config = dict(
    schedule='wsd',
    decay_shape='cos',
    final_lr_fraction=0.0,
    steps=4265,
)
Each number is 128 + 32 x the weight over its row's rms, rounded and kept within 0 to 255. Layers, rows and columns count from 0. The size above them is the row's rms in percent of the matrix's.

# layer 4 attention query, 960x640, rms 0.0217, rows 352-383, columns 480-559
size [116 108 118 106 118 113 108 117 116 122 112 114 114 116 116 115 115 116 117 116 112 110 122 118 115 119 116 121 123 114 116 114]
[[183  83 109 132 123 150 199  98 127  89 137 173 152  67 109 156 100 148 126 164 185  78 122 133 105 116  92 148  92 135 144 139 126 129 147 170 125 138 130 109 160 140 157 119 158 191  97 107  63 132 118 146 170 143 155 110 143 172 116 139 135 129 119 113  95 126  64 118 108 112 145 163 171 111 164 183  93 126 110 118]
 [132 122 125 126 108 127 129 178  88 168  53 121 134 165 149 106 124  70 153  76 147 147 150 168  69 111 108 158 165  84 137 120 120 146 178 155 142 200 142 126 158 165  75 176 118 147  73 162 128 178 126 226  90 134 178  61 135 107 174  85 151 163 170  97 129 141 147 123 109 163 133 109  98 113 169 158 121 120 124 110]
 [122 145 167 104 114 118  71 147 140 113 135 181 121  76 177 127  95  60 120 121 102  95 163 153 165 208 101 178  94 119 152 183 170  99  94 112 108  91 110 104 123 158 170  60  68 114 124 163  81 144 115  84  95  89  88 191 170 148 120  99 128  99 119 138 112 139  86 148  56 138 105 116 201 138  90 110 130 141 136 101]
 [142 136 138 155 147 145 113  82 150 211 124 102  94 100 123 132 196 168 216 174 138 169 111 129 105 106 127 155 159 121 106 112 142 175 134 127 149 126 153  93  85 123  95 112  96 107 134 150 122  91 110  94 124 148 179 163 123 155 130 170 133 180 138 113 180 123 120 115 122 151 156 116 130 132 120 160 166 132 211 134]
 [205 149 172  96 109 150 138 138 130 177  67 121 129 106 184 143 138 145 171 134 182 167  78 161 138 163 113  82 114 130  77  95 156 125  82 143 145 180 125  63 113 134  97 166 131 163  94 126  87 128 217 145 121 148 124 132  91 131 172  81  98 144 118 184 127 165 125  84 137 116 114 140 134 136 111 142 133 175 122 137]
 [ 82 144 124 109 174 168 160 156  45 153 114  77 188  80 146 172 149 175 107 112 170 125 168 109 107 166 125 135  93 103 187 104 169 103 127 144  86 104 110 131 111 177 133  90 104 102 111 109  64 110 129  83 129 144 152 107  87 185 139  62 119 107 156 131 169 123  72  73 139 130 135 132  76 171 131 142  85 129 102 155]
 [ 82  91 143 104  50 118 148 105 138 106  80 114 173 103  95 155 143 138 177 140 128 158 187 119  93 117 157  86  80 105 142 110 174 144 139 122 151 125 127  74 160 121 138  42 108  87 112 183 112 184  83 112 140 122 115 134 119 115 128 113 125  88  91 103 140 108  95 178 122  84 100 174 114 171 119 123 138  61 152 117]
 [ 62 124 121 143  92 153 101  93 149  97 124 159 122 150 103 130 133 184 112 137 145 133 116 136 123 136 148 168 106 132  87 123 102 115 143 126 107  84 138  57  52  84 132 147 104 116  98  86 162 164 136  87 153 153 127 155 111  71 211 144 110  98 102 147 116  96 117 137 166  70 149 175 138 135 104 129 148 104 110 131]
 [188  95  81 170 150 126  97 166 137 139 151 169  91 119 128 161  98 115 165 133 107 146 133 105 112 110  93 115 129 123  97  91  88 198  62  91 133 139 114  88 121 127  74  95 138 133 139  85 140  53 122 134 170 133 157 119  84 130 177 128 143 106  94 131 123 149 147 154  58 127 131  19 113 169 151 131 107 160 137  74]
 [ 53  89 146 170 102 132 122 146 165 176 132 158 126 162 127 151  66 122 107 152  46 152  51 148 146 167 162 156  87 141  95 138 118 108 168  99 112  87 121 109 140 133 113 162 157  97 131 161 104 177  82 106  63 103 116 174 144 171 127  70 121 159 103  94 117  75 119 130 133 105 142 137 115 165 158 129 158  77 113  94]
 [171 198 149 142 114 220 122 132 112 131 125 136 135 174 188 110 113  66 106 104 122 198 123  78 102  85 105 120 130 153 112 130 157 128 181  53  72 179 162 170 176 131 143 190 126 160 103 106 155 114 104 113 223 112 181 109 127 141 124  97 140  87 100 151 148 180 115 164 166 104 116 159 138 194  98 159 158  86 156 124]
 [163  93 177 176 150 137 147 145 115 147 111 147 113 121  97 119 115 141 188 110 161 142  88 151 129 155  82 143 131 152 122 123 121 165 137 136 165 152 106 121 141 122 100 147 131  79 148 101 175 121 154  95  56 109 160 100 112  88  43  88 172 121 105 108  74 170 167 125 110 111 134  90  91 182 160 151 141 122 169 138]
 [144 117 129  65 109 118 165 114  99 119 133 115 191 129 125 183 111 172 145 133  81 125 139 120  93 169  55  90 132 148 132  69 101  82 127  93 138 153 130  94 131 136 158 149 110 115 143 130 145  96 111 167  73 142 161 123  67 134 143 153 180 115 187  93  86 170 228 123 194 125 118 156 124 111 140 146 142  95 128  87]
 [117 164 143 109 129 172 110  64 143  69 193 135 124 108  63 122 135  98 134 119  94 106 175  98 120 116 109  93 131 188 158  80 144 109  88 189 132 144 102 117 103  91  95 105 143 127 171 150 153 159 121 123 142  97 136 153  98 163  94 130 142  87  65 140  72 108 138 114 147 148 133 190 135 186 137 129 128 139 146 134]
 [176  89 158  84 130  83 161  54  97 136 109 150 174 118 123  75 113 108  66 210 131 147 150 154 151 127 135 111 114 156 179 125 147 130  98 169 161 136 152 116 107 142 139  92 140 125 147 133 144 112 145 130  88 118  99 159 126 178 117 100 108  87 157 118 166  74 138 100 148 123 134 117 156 170 169  77  88 122 116 121]
 [128 131 125 157 142 146 150 164 117 112 147  81 166 121 120 140 145 132 118  95  88 176 157 118 122 159  70 108 116 124 127 133  84 109 114 153 151 115 140 107 185 181 140 106  97 113 101 114  89  92  65  98 123 121  98 171 123 112  79 149 125  94  78 117 126  58 164 144 230  81 153 111  98 163 122 124 121 118 136 152]
 [ 93 133 160 131  82 113 136 106 194  55 196 115 129 151 130 127  81 109 119 138 197 177 175 146 128  53 100 131 108 150  90  89  95 150 129 121 145 112 141 126  74 178 159 164 177  95  94 145 136 134 124 101 121 133 167 115 117 120 118 150 186 121 122 150 129 155 157 117 122 162 111  72  91 115 132 112 160 122 150  74]
 [106 102 108 138  78 135 118  91 108 112  99 129  90 160 109  95 168 175 122 137 182 152  98 117 176  73 199 161 154 138 122 150  86  81 170 120 117 173 135 139  95 209 132 131 117 147 147 116 133 112  94 135 134 118 131 138 116 129  95 131 198  92  91 137 110 105 132 134 153 135 173 161 110 180 126 125 143 164 136 115]
 [136 149 119 131 125 143 141 119  71  55 119 172 114 146 157 151 138 138 176 122  89 155 177 113 175 141  82 127 116 178 171 102 117 129 125 128  94 139 149 117 145 149 157 113 147 112 152 142 126 139 131 114 189 106 120 125 131  99  61  61 107 156 118 136 193 110 109 157 143 138  87 175  87 182  95 123 176  88 143 127]
 [136  83 182  74  85 141 105 182 133 154 122 134 212 130 140 150 107 136 144 128 128 126 137 123 111 158 126 161 127 115 144 191 106  71  94 136 139 168 156 169 188 131  82  89  73 122 148 107 124 109 139  63 155 129  84 131 163 111  76 141 123 112 134  89 126 124 167  98  67  74  73 111 121 177 143 131 113 114 162 123]
 [107 115 196 169  88 161 133 137 117 118 128 104 159 151  92 153 150 130 130 142  52 123 156  83 137  86 106 163 133 136  93  64 139 194 184 122  93 122  98 152 157 120 136 123  79 154 140 163 126 128 121 102  93 164 159 108 137 141 124 122 104 152 116 120 106 136 152 180 120 134 126 161 129 163 158 159 120 107 175 139]
 [ 71 108 153 118  87 144 102 108 150 144  89 151 159 127  68 168 140 144 152 121 166 108  81  50 153 109 171 158  70 123 123 104  74 140 126 142 137 162 148 156 149 119 114 104 134  79 104 156 136 151  96 128  94 108 165 136 170  91  68 166 171 182 134 171 122  39 168 134 112 124 200 133 130 111 138 172 129 110  98  85]
 [105 178  80 138 150 141 152 128 164 136 145 103 123 102  65 133 127 158 105  90 164 110 141 127 175 126 111 141 127 119  69 141 125  83 101 110 108 109 134 122  36  76  73 157 114 160 130 150 132 118  88 126 125 131 160 110 136  86 145 156  88 116 115 128 117 107  99 119  91 160 133 139 137 129 158 108 117  89 137 125]
 [115 155 125 112 132 134 167 115 100 157 117 103  95 146 182 157 164 139  84 119 107 170 117 141  87 137 126 110 192 108 170  91 158 173 106 106 134  66 122 180 103  55 172  83  67 134  92 104  80 140 120 162 204 121 129 126 112  85  77 145 150  85 136 144  99 126 103 131 179 120 153 194 105 124 135 138 152 110 114 135]
 [101 127 141 120  55 144 134 127 141 117 151 118 104 129  95  97  76 119 162 130 113 157 159 132 108 119 120  93  87 132 109 147 138 166 166 131 120  66 142 180 201 146 143 129 161 156 144 136  72 184 110 134 108 142 136  97 156 192 126 131  98 121 212 136 162 175 188 118 139 132 184 124 175  62 100 148  95 146 147 123]
 [124 142  62 139 138 128 105 111 120  76 105 162 165  93 176 110 117 145 109  72 138 127 175 158 132 154 112 170 150 132 170 148 167  86 114 150 199  72 133 145 125 118 101 137 139 140 124 173  87  95 157 159 126 134 145  97  84 159  90  56 143  62 136 170 143 122 122 112  99 221  72 115  93  60  72 152  85 176 173 148]
 [106 173 162 152 126 167  67 125 103 194 115 167 132 140 160  74 132 110 132  63 113 117 141 115 152 108 107 178 110 117 134 172 120 141 139  97  98 124 167 137  79 118  79 216 153 109 102  92  97 130  95 142 132 154 170  83 149 140 103 141  92 132  65 152 119 127 126 189 189 126 176 122 126 220 132 125  75 172 163 111]
 [100 148 172  42 172 117 148 114  92 152 148 147  92 118  32  95 132  94 154 128  96 111 111 186 134  23 219 141 127 108 116 103 103 114  94 125 138 145 112  77 123 173 136  86 151 154 164  45 146  42  96 206 162 130 118 100  69 141 139 134 165 144 187 167 143 118 177 174 171 115 132 100  46 162  81 118 130 120 161  82]
 [147 141 143 117 125 106 164 105 128 111 117 162  72 132 144 140 126 149 135 145 130 163 105 145 130  77 138 130 128 137 122 158 121 155  87  84 116 130 112 181  91 184 128 132 111 163 120 157 107 142 102 227 182 133 160 176 139 116  17 157 190  65 126 127 125 154 101 154 129 143 154 122  66 110  78 123 162 154 146  94]
 [ 78 181 135 112 124 106 100 130 182  72  86  77 190  60 125  67  89  90 131 100  75  88 128 141 125  86 115  99 128 148 125 158 156 207  89  97 184 117 183 171 104 135 108 166 150 135 145 135 171 132 167 164 172 106  62 130  97  94 138 169  76 110 103 180  99  93 114 140 170 157  68 133 138 163 108 135 119 125 142 131]
 [168 190  82 159 148 134 147 164 135 195 134 116 164 126 147 137 157 104  52 123  90 131  99 117 138 151 152 112 134 158 145  81 117 149 144 143 113 105 162 126  62 164  91 155  88  74  97 137 143 149 141 104 180 154 187 157 119 154  26 116 131 164  43 125 132 120  85 146 148  75 120 120 131 178 108  70  28 129  85 160]
 [124  84 121  56 133 149 141 151  77  89 201 149 117 140 142 102 103 112 138  94  94  79  76 122 125 121  75  86  81  88 184 118  86 161 144 138 127 166  98 142 119 138 115 156 142 119 143 140 130  75 147 113  97  95 150  70 143 138 149 140 146 175  99 189  95 187 138 119 123  80 156 120 116 158 117 111 101 101 140 127]]
# layer 4 attention key, 960x640, rms 0.0217, rows 352-383, columns 480-559
size [105  99 115 107 109 108 108 114 115 121 109 115 115 113 117 114 111 112 112 117 111 111 121 119 111 113 115 117 123 114 115 109]
[[116  60 134  90 179 132 171  98  91 128 102 107  84 150 148 113 125 152 106 122 176 204 136  76 140 128  93 116 144 110 118 103  84  62 139 123 134 174 121  77 111 174 186 170 104  88  92  99  51 116 153  85 144 194 145 124  53 131  97  82 147  65 155 110 171 115 143 103 109 105 144 128 162 125 128 155 132 132 177 184]
 [193 175 119  84  89 130  94 186 102 160 113 103 137  85 101  68 108  69  93 119 108  79 157 185 194 148 123  75 135  95 123 112 153 134 132  71 204 142 104 155 113 104 165 106 167 125 115 158  71 134 151 176  66  68 120 135 113 118  86 165 131 120 160 128 114 125 114 177 147 135 110 182 144 197  81 177 133 180 114 155]
 [ 88 164 109  56 124 151 129 168 170  97 160 137  86 142 111  95  78 113 135  79 135 126 126 200 154 118 138 214  77 121  61 157 161  97 146 132 119 110 146 155 152 120 122 109 161 149 129 101 161  86 164 118 106 119  53 121 143 103  71 102  55  95 205 160 173 197 140 105  90 135 149  97 156  93 130 158 133 164 104 140]
 [122  93 177 153  99 141 153 146 135 120 171 194  63  96  98 137 131 153 145 120 154 113  98 132 147 157 107 155 155 111  80  60 146 133 214  85 103 122 130 132 149 106 103 126  91  93 141 105  80 137 107 155 151 138 182 122 139 104 184 121  90 124 171 100 149 127 146  86 145 121 164 171 121  84 132 148 152  63 105 122]
 [149 137 119  97 130 132 122 123 117 132  94 108  50 146  80 154 127  89  38 147 168 114 154 106 151 123 145 115 108 138  87 138 199  95 127 126 132 135 148  99 113 116 154 154 117  93 149 108  75 109 179 154 128 169 183 113 117 128 165 129  97  78 135 158 147 147  84  80 142  66 122 121 198 120 148  99 184 112 134 170]
 [123 123 152 136 106  75 141 138 119 146 116 139 142 110 170 134  86 152 154  83  98  68 117 202 105 135 126 132 103 149  80 101 128 156  96 125  70  97 170 117 123 153 165 127 152 135 133 154 102 158  96 147  64 100 118 141 180 116 151 112 134 155 145 162 166 116 102  97 180  86 132  66 159 160 133 189 172 129 177 152]
 [ 88  77 108 140 180 125  88 107  96 107  57 167 137  99 119 122 153 131 119 129 115 124 101 109 107  56 131 121 135  93 138 178  87 126 110 110 184 149  86 133 104 141  88 113 169 153 166 183  95  90 142  99 134 174 148 117 175 141  74  91 128 187  72 125 156 104 141 112 130 109 195 103 125 128 138 141 138 128 156 132]
 [152 134 137 177 115 118 199 137 129 136  98 145  86  47 153 165 187 137  92 149 117  89  91  78  95 171 113 118 128 149 149 153 124 132 124  88 173 136 142 117 112 113 121 102  78 124 131 107  57 102 115 150 177 126 142 122 202 123 185 118 103 116 109 111 164 157 116 114 110  73 142 140 127 121 108 163 136  52 160  65]
 [146 154  75 141 128 146  88  68 190 131 143  86 145 170 109 159  87 156  95 146 166 128 107 141 135  98 115 127 109 112  73  76 138  96  96 118 130 152 140 151 132 113 147 107 134 128 136 129 139 111  95 123 193 128 139 161 163 122  72 165  57  75  70 100  84  67 153 176 140 178 112 156 137 101 160 141 170 113 138  90]
 [ 77 181  90 160  97 152 154 185 109 147 151 163 137 111  55  92 109 158  85 136 133 101 173  94 141 139  90 102 132 122 193 134 124 146 164 157 148 100 102  88  95 135  74 144 125 115 124 103 142 140 145 145 113 137 112 166 141  76 142 113  77 169  68 156 161 112  95 100  88 122 114  74 129 158 121  73 160 113 120 146]
 [ 94 120 125  82  68  74 159 102 104 133 121 174 117 104 178  95 115  90 128 142 126 110  57 171 143 113  89 146 131 119 140 119 125 111 145 156  72 187 109 112 150 109 101 166 118 149 140 158  71 140 128 161 114 189 158  99 140 152 148 191  81 130 136 122 146 164 129 106 171  40  83 173 145 144 219 105 136 117 133 129]
 [171  80  61 147 155  65  94 163 155 139 124  60 121 149 123  91 158 142 125  84  92 116  94 166 140 141  99 104 150  90 113 155 155 133 119 137 144 168 123 121 135  94 132  95 111 173 171 122 135 100 141  87 154 164 183 137  69 108  80 132 156 117 133 175 140 173 139 106 170 102 137  69 139 117  45 164 105 139 130  86]
 [133 141  96 125 156  55  95 136  67 153 200  99 125 120 110 106 166  93 135 117 165 123 131 136 103 126 136 148 152 110 181  98 137 168 102  94  82 164 142 116 113 103 163 123 113  97 168 124  42 170 104 152 175 128 103 216 151 151 166 117 168 201 147 172  77 155  99 113 152 170 108  83 142  83 133 125 137 144 153 133]
 [ 96 185  78 146 188  84  88 118 122 109 141 197 172 100  81 174 126  64 149 161 100 102 130 119 201 157 143 184  74 136 157 122 184 116 112 151  88 116 121 128 148 133  96  73 154  93 119 166 140 124 101 120 120 117 119  93 116 114 124 164 134  88 100 101  72 138 158 160 186 125 101 205 195 139 107  92 129 135 122 139]
 [134  79 151 115 135 155 163 115 145 125  80 143 136  76 121 127 138  62 116 149 157 189 108 131  88 104 132 194 145 115 145 134 121  84  83  96 163 213 195 128 115 149 146 117 152 151 183 151 138 100 144 114  93 179 111  61  92 199 140 144 115 145 143 119 125 129 165  94  69 102 138 123 119 102 134 156 164 175 140 131]
 [146 152 127 149 151  66 180 117 109  37 125 110 146 134 127  71 132 161 160 126  90 199 110  84 116 163 114 127  89 105 170  60 159 176 133 190  29 103  88  83 112 134  82  94  70 126 179  93 209  98 137 134 101 118 165 124 143 125 128 144 174 178 111 162 194 140 166 129 107 114  90 149 109 179 105 132 139 155  88 109]
 [185  93 114 120 135 193  79 141 194  99 146 154 114 151 120 149 167  87  53 144  94 129 157 135 154 165 105  82 152 115 148  86 141  95 122  96 114 144 112 134 123 130 160 118 129 110 133 121 124 117 135 163 108 105 135  92  72 147 112 107 143 156 114 140 162 127 107 114 102 175 124 137  97 119 132 115 106  77 137 126]
 [ 89  91 107 130 174  91 156  62 135  92  91 144 100  85 146 129 109 135 125 176  75 117  93 129 203 138 128 152 121 124 160 122 111 125 141 105 125 184 117 102 153  83 189 204 108 131  82  92  59 156  91  80  89 167 198 137 153 169 126 150 132 112  81 117 100 142 126 116 139 119 167 136 106  88 110 125 130 175  79 127]
 [135 179 161 138 149 142  89 154 112 141 115 136 155 130 121 101  97 126 143 160 104 153 112 156 107 101  85 101 131  75 186 123 112 158 129 158 105 193  58  89 183 132 123 143 177 108  93 163 103 181  72 123  80 176 101 159 134 112 105 159  99 163 160 162 104  93  30 164 100 140 117 126 100  93 106  92 176 154 105 139]
 [134 119  89  81 109 124 143 148 121  90 147 133 164 124 105  99 136 153 127 135  77 176 105 177 149  74  81 127 138 187 170 146 133 134 115 132 140 186 178 104 143  92 147 109 120 181 144 164 143 101  95  80 121 164 108 104 132 157 135 114  95  95 166 152 160 143  99 124 193  92 148 156 104 177 167 147 129  92 106 112]
 [ 65  91  69 138  94 128 160 107  76 143 142 105 161 185 153 107 158 155 159 115 127 175 146 165 155 111 143 112 152  92 158 152 138 111 119 140  99 144 154 147 140 109 104  79 115 178 101 115  80 130 122 167 134 140 106 153 169  89 165 170 112 146 110  75 123 128  74 161 111 128 101 121 131 118  89 147  61  85  74 178]
 [105 140 175 120 117 162 111 152 123 122 101 125 148 162  89 198 145 119 122 119 156 123 116 121 114 132 109  93  90 126 103 154 128  86 154  75 135 149 110 130 166 110 102 120 143 133 150 137 150 209 135 132 119 132 169 127 132  96 137 151 183  95 143 184 136 177 131 117  42  98 102 160 154 142 141 144 116 112 134 140]
 [ 72 180 102 177 183 161  68  84  90  96 161 133 123  96 160  85 127 162 135  85  95  83 152 168 145 203 115 177 140  91 123 144 135 168 127 167 140 151  81  98  99  74 161  80 101 121 146 126 131 142 113 119 101  91 143  79 166  84 120 135 109  92 114 157 107 114 111 125 176 100 137 154 197  82 167 113  99  97  93 130]
 [120 144  91 175 174 146 151 139 112 144  73  78 203 176 130 134 116 133 109 109 133 133 104 114 138 126 110 142 175 128 158 147 101 140 143 148 132 139  62 186 104 112 116  84 100 104  49 117 162 104 182  94  82 137 125 107 162 107 142 127  85 138  91  89 147 143  85 155  59 212  74 152 110 130 140 121 105 106 155 147]
 [126 155 156 141 169 146 149 129 104 167 124  89 125 129 160 156 116 167 147 142 217  99 141 150 156  34 102 117  95 125 123  97 137 110 105 140 159 133 120  63 122 169 204 108 118 116 104  92 161 186 187  89  46 147 159 166 140  96 120 172  98  67 153 199 196 120 128 173 167 166 115 132  99 118 125 155 171 126 198 208]
 [121 197 123 142 103  92 156 127 186 138 128 110  83  61 107  99 132 133 144 141 156 133  84 123  80 135 116 115  73  88  96 145 126 151 200  96 146 120 182 133  89 101  88 104 160 113 115  92  96 154 145 101 112 146 167 181 184 194 148 111 181 115 134 124 100 180  99 147 116 117 155  88  61 201 156 110  78 166 143 168]
 [135 159 100 129 123 174 140 167  89  87 131  95 141 110 141 123  72 163 117 144 105  98  57 117 156 122 143 128 142 116  86 137 112 153 110 145 117 164 135 162 113 132 122 126 152  97 145 104 128 104  90 151 115  54 193  85 123 184 128 174 117 106 138 110 139 116 113 105 174  33 173 247 152  80 149 174 160 105 144 112]
 [156 180 128 122 191  87 134  99 152 147  89 128 214  74  55 136 161 182 146 166 182 128 109 158 140 116 124 112 195  94 106 142 164  97 168  82 131 168 153 114 173 147 122 131 110 169 123 146  90 139 133 143  77  97 115 166  85 172 195 103 125 168 122 138  82 124 131 181 179  93 106 162 106 145  74 152 159 152  95 116]
 [113 144 128 113 147 139 106  66 121 135  98 117 134 134 146 132 111 121  35 154 135 101  87 179 150 168 122  88 132 187 143 115 163 155 116 159 123 141 124 118 125 155 187 109  78 114 169  99  77 124 160 177 152 124  74 147 170  88  70 112 147  56 179 108 141 117  90 166  89 125 124 122 129 121 104 152 161  73  85 108]
 [ 58 166  84  83 184 178 174  95 142 127 119 108 129 192 121  93 107 148 127 130  75 103  88 152 112 141 113 207 149  95 111 162 117  67 123 157 162 177 158 147 196 144 147 145 187 102  84 113 138 206 134 137 131 136 105  99 133 136 128 147 121 149 112 168 151 105  95 189 154 128 168 142 104 128 131 124  89 137 123 111]
 [131 113 103 144  79 126  91  98 167 130  77 193 142 188 139  39 139 172 111 106  89 139  68 118 141 137 182  96 144 183 133  95 136 161 105 159 154 132  99 182 113  86 123 138 127 108 182 148  62  88 157 110 181  79 167  80  98 137 114 165 156 173 156 113  79  97 117 133 152 118 150 123 199 167 138 131 154 110 107 155]
 [ 60 109 102  54 199 131 131 108 120  50 194 155 174 135  95 127 122 131 140 140 108 152  98 138 102 139 108 156 116 146 212 126 154  83 130  52 105  88 160 141 108 121  85 121  68 171 149  87 147 135  98 123 129 139  53  72 125 143 109 106  95 135 103 124  95 127 119  90 193  94  95 181 187 172 129  94 111 146 121 138]]
# layer 4 attention value, 960x640, rms 0.0217, rows 320-330, columns 480-559
size [124 127 130 129 124 124 123 125 118 130 122]
[[119 129 128 123  76 103 123 121 114 149 150 211 132  82 129 126 156 138 136 158 150  77 146 125 163 160 104 105 181 113 138  97 104 131 191 148 168 105 111 128 123 143 113 114 157 124 177 114 118 100 224 161 148  62  74 116 118 155 157 167 126 109 119 137  96  75 120 142 125 160 173 153 188 109 148 127 120 112 103 105]
 [117  98 109 166  85 158 117 117 111  66 121 136 122  73 125 169  32 175 127 181 175 145 111  68 136 124 178 110 107 179 190 154 111 151 120 134 143  89  87 167 135 141 140 142 204 127  95  86  92  75 183 169 119 111 106 124 128 131 142  89 148 116 141 115 140  99 142 170  90 145  88 100 122 131 141 155 178 163 163 165]
 [108 147 156 169 141 151 103  99 165 146 129 161 125 148 117 147 145 110 121 130 143 140 122 149 108 172 222 133  77 129 142 146 147 105 112 108 127 113 145 156 136 111 109 122 162  87 120  86 145 152  74 151 149 165 152  82 164  86 107 121 180 101  83 130  98 126  72 137 100 111 107 109 115  82 138 148 165 110 136 154]
 [ 90  39 127 156  94 153  97  96  90 107 147 130 165 107 118 141 138 151 173 145 146 163 131  92 109 165 114 138 110 121  36 156 147 131  94 124 168 155 107  81 108 138 151  43 121 137 148  85 134  92 143  90 137   0 104 144 135 154 124 137 143 171 108 102  99  95 137 100 188 155 119 131 143 162  96 143 104 133  92 139]
 [125 139 105 101 125 151 141  64 152  91 111 156  96 207 189 108 151 165 159 125 134 112 108 139  87 112 110 147 100 113 126 112  89 217  90 186 148 118 162  63 132 137  96 215  67 117  80 116 119 171 122 181  99 158 177  83  80 122 159 109  97 188 135 136 168 119 159 141 109 230 110 127 139 121 128 109 118 152 184 189]
 [ 69 128 119 188 117 163 144 116  90 133 128  79 155  95 147 132 118 145 186 131 148 166  75 135 116  95 171 114  63 137 145 127 132 148 114  97 129 164 140 111 127  72 111 157 141 144 180 143  87 129  77 147 199 132 115 112  92 159 103  95 148 162 128 110 172  94 121 103 125 119 105  93 145  90 154 144 144  91 140 126]
 [113 106  90 162 119 142 102 118 109 103 121 103 119 186 144  78 158 115 147 101 125 148 137 184 156 122 125 194  73 186 156 136 101 130 112 111  81 135  93 128 133  77 144  77 119 115 153  87  97 165 115  72 126 145 144 157 100  88  87 170 127 114 154 149 108 148 131 155 110 110 173  97 148 117 161  90 144 124 121 122]
 [ 76 147  56 154 115 155 118 101  78 148 167  81  96 220 135 160  90 142 152 150 127 178 110 138 148 195 162 103 101 115 156 113 124 110 114 132 137  98 161 170 106 110  92 121 123 151 133 149 159 128  93 182 185 138 183  66 106 121  46 122 151 139  91 141 117 135 117 161 134  96 106  72 101 195 106  92  85 137 118 164]
 [106 132 159 103 109  90 107 114 199 149 142 170 114 143 173 148 125 149 150  98 192 114 145 142 157 118 117 123 129 162 110  84 145  99  79 149 127 131 123  88 130 149 185 130  96 105 165 121 125 170 186 141 176 152 110 164 152 154  99 104 127 109 186 110  69 153 192  88 143 178 107 150 101 176 130  97  82 131 204 124]
 [161 149  89  52 131 159 157  98 111 130 157 177 131 122 145  70  99 130 109 115 142  98 149 164 190 134 120 153 128 145 165 215 206 190 137 192 104 135 188 155 125 161  84 160 161 130 122 162 104 145 141 144 121  97 105  79 124 128 120 100 160 108 144  99 164  72  68  94  88 139  97 132 123 133  83 149 156  81 104 118]
 [156 172 117 107 147 154  96 109 107  95 159 169  90 158  94  96  91 105 132 144 170 111  96 115 140 123 152 140 103 151 200 103 129 133 168 106 131  84 124 155 113 169 199 124 100 135 129 122 108 108 178 128 173  90 116 111 131 130 129 107 157 150 134 109 147 115 154 153 177 132 160 157 125 110 178 141 155  99 162 132]]
# layer 4 attention output (transposed), 960x640, rms 0.0269, rows 320-329, columns 480-559
size [114 117 118 117 112 115 117 123 117 118]
[[101 113 110  90 140 118 166 120 168 103 142 115 128 158 136 123  67 145 154 124 119  69 150 140 144 152 108 135 154 138 150 196 141 120  73 142  60 132 132 163 134 159 224 178 164 148 116 146  92 117  82 140  56 118 166 108 218 167 122 103 141 139  87 101 154 153  76 150 156 120 107 124 119 147 154 157  90 141 149  88]
 [171 153 155 120 172 112  78 182 150  83 159  98 160 176 143 148 127  88 135  81 117  89 137 190 131  79 141 150  83 167  49 113 155 113 119 158 174  93 153 100 122  68 151 119 119  76 104 138 176 163 119 144 180 131 136 161  84 119 109 138  86 166  76 162 163 191 170 146 129 197 156 194 124 128  88  43  84 103  95  92]
 [110 118 125  69 137 148 153 147 160 110 149 115  84 104 159 133 130 162 159 140  88 127 150 128 153 145  92 108 120 106 132  62 138 112 124 162 147 125 105 104 164 162 142 151 117 145 138 168  58 149 160 139 103  99 127 112 133 195 123  96 103 143 162 125 160 111  79 150 128 179 117 148 120  85 115 119 136 141 114 161]
 [172 115 101 119 171 129 152  66 113 129 105 136 147 158 107 186 133  84 132 135 121 125 112 148 116  79 123 143 158 151 179 154 128 168 106 172 101 138 123 200 109 150  86 130 103 207 120 111 158 118 134 128 141 175  93 131 103 100 122 173 107 158 156 143 180  88 178  73 115 117 142 142 104 120 143 117 142 125 130  94]
 [143 152 160 114 181 119 121 112 156 170  80 105 127  82 123 148 151  72 126 152 138 132 119  79 168 134 139 176 177 114 137 159 139 138 114  85  93 149 145 140 160 112 159 100 164 116 153 120  99 115 155 131 172 139  80 144 179 134  55 123 174  99 163 150 133 111  65 133  94 112 117 121  86 150  92 124 151 170 123 184]
 [126 101 129  43 167  59 146 172 124 108 122 159 157 118 116 122 143  81  79 115  87 100 167 163  75 116 124  87 163 135 148  92 173  98 125  58 143  88 139 129 199 195 145 186 117 109 109 111 126 129 169 128 119 189 163  86 133 156 126 147 105 190 130 124 131  64 141 168 134  94 174 122  55 153  90 152 127 152 125 156]
 [114 132 142 139 152 124 191 113 112 125 129 159 104  75 150 190  93 140 110 111 120  90 127  92 122 100 136 176 161 180 131 136 177 131 208 138 126  97 160 125 152 207 143 175 158 107  71 180 131 119 110 123 156  99 172 108 133 123  79 109 130 182 107 168 111  74 113 124 127 137 107 100 109 181 133 139 137 131 108 119]
 [182 131 213  60 149 175 114 132 134 127 148 185 120  91 140  97  91 135 168  70 167 128 121 154 130 142  82  66 113 136  84 127 146 136 150 111  49 156  85 115 155 101 131 126 116 156 141  87  56 113 147 168 110 108 131 164 119 150 122 117  61 125 119 143 185 105 126 100  92 102 124 141 135 168 126 172 127 126 140  88]
 [ 94 145 138 100 133 162 111 192 120 165 134  80 140 169  86  88 130 136  79 165 113 106  92 104 137 137 172 126 136  93 150 159 120 169  88 128 183  97 113 178 111  59  78 169 103 106 133  79 122  85 126 121  79  71 127  90 107  84 186 132 186 152 155 141 102 171 118 150 114 100 113  51 147 133 124 152 108 163 143 119]
 [115 166 193 158 115  47 153 178 141 189 177  90 149 170 111  89 189 122 115 174 133 181 147  73 167 158 117  92 107 130 144  81  57  53 101  73 149 186  86 111 130 101 114 136  82 148 146 127 160  96 139 105 200 187 125  81 117  85  78 110 140 169 104 116  98 145 138 130 144 127  91 127 100 195 160  93 147 129 177 128]]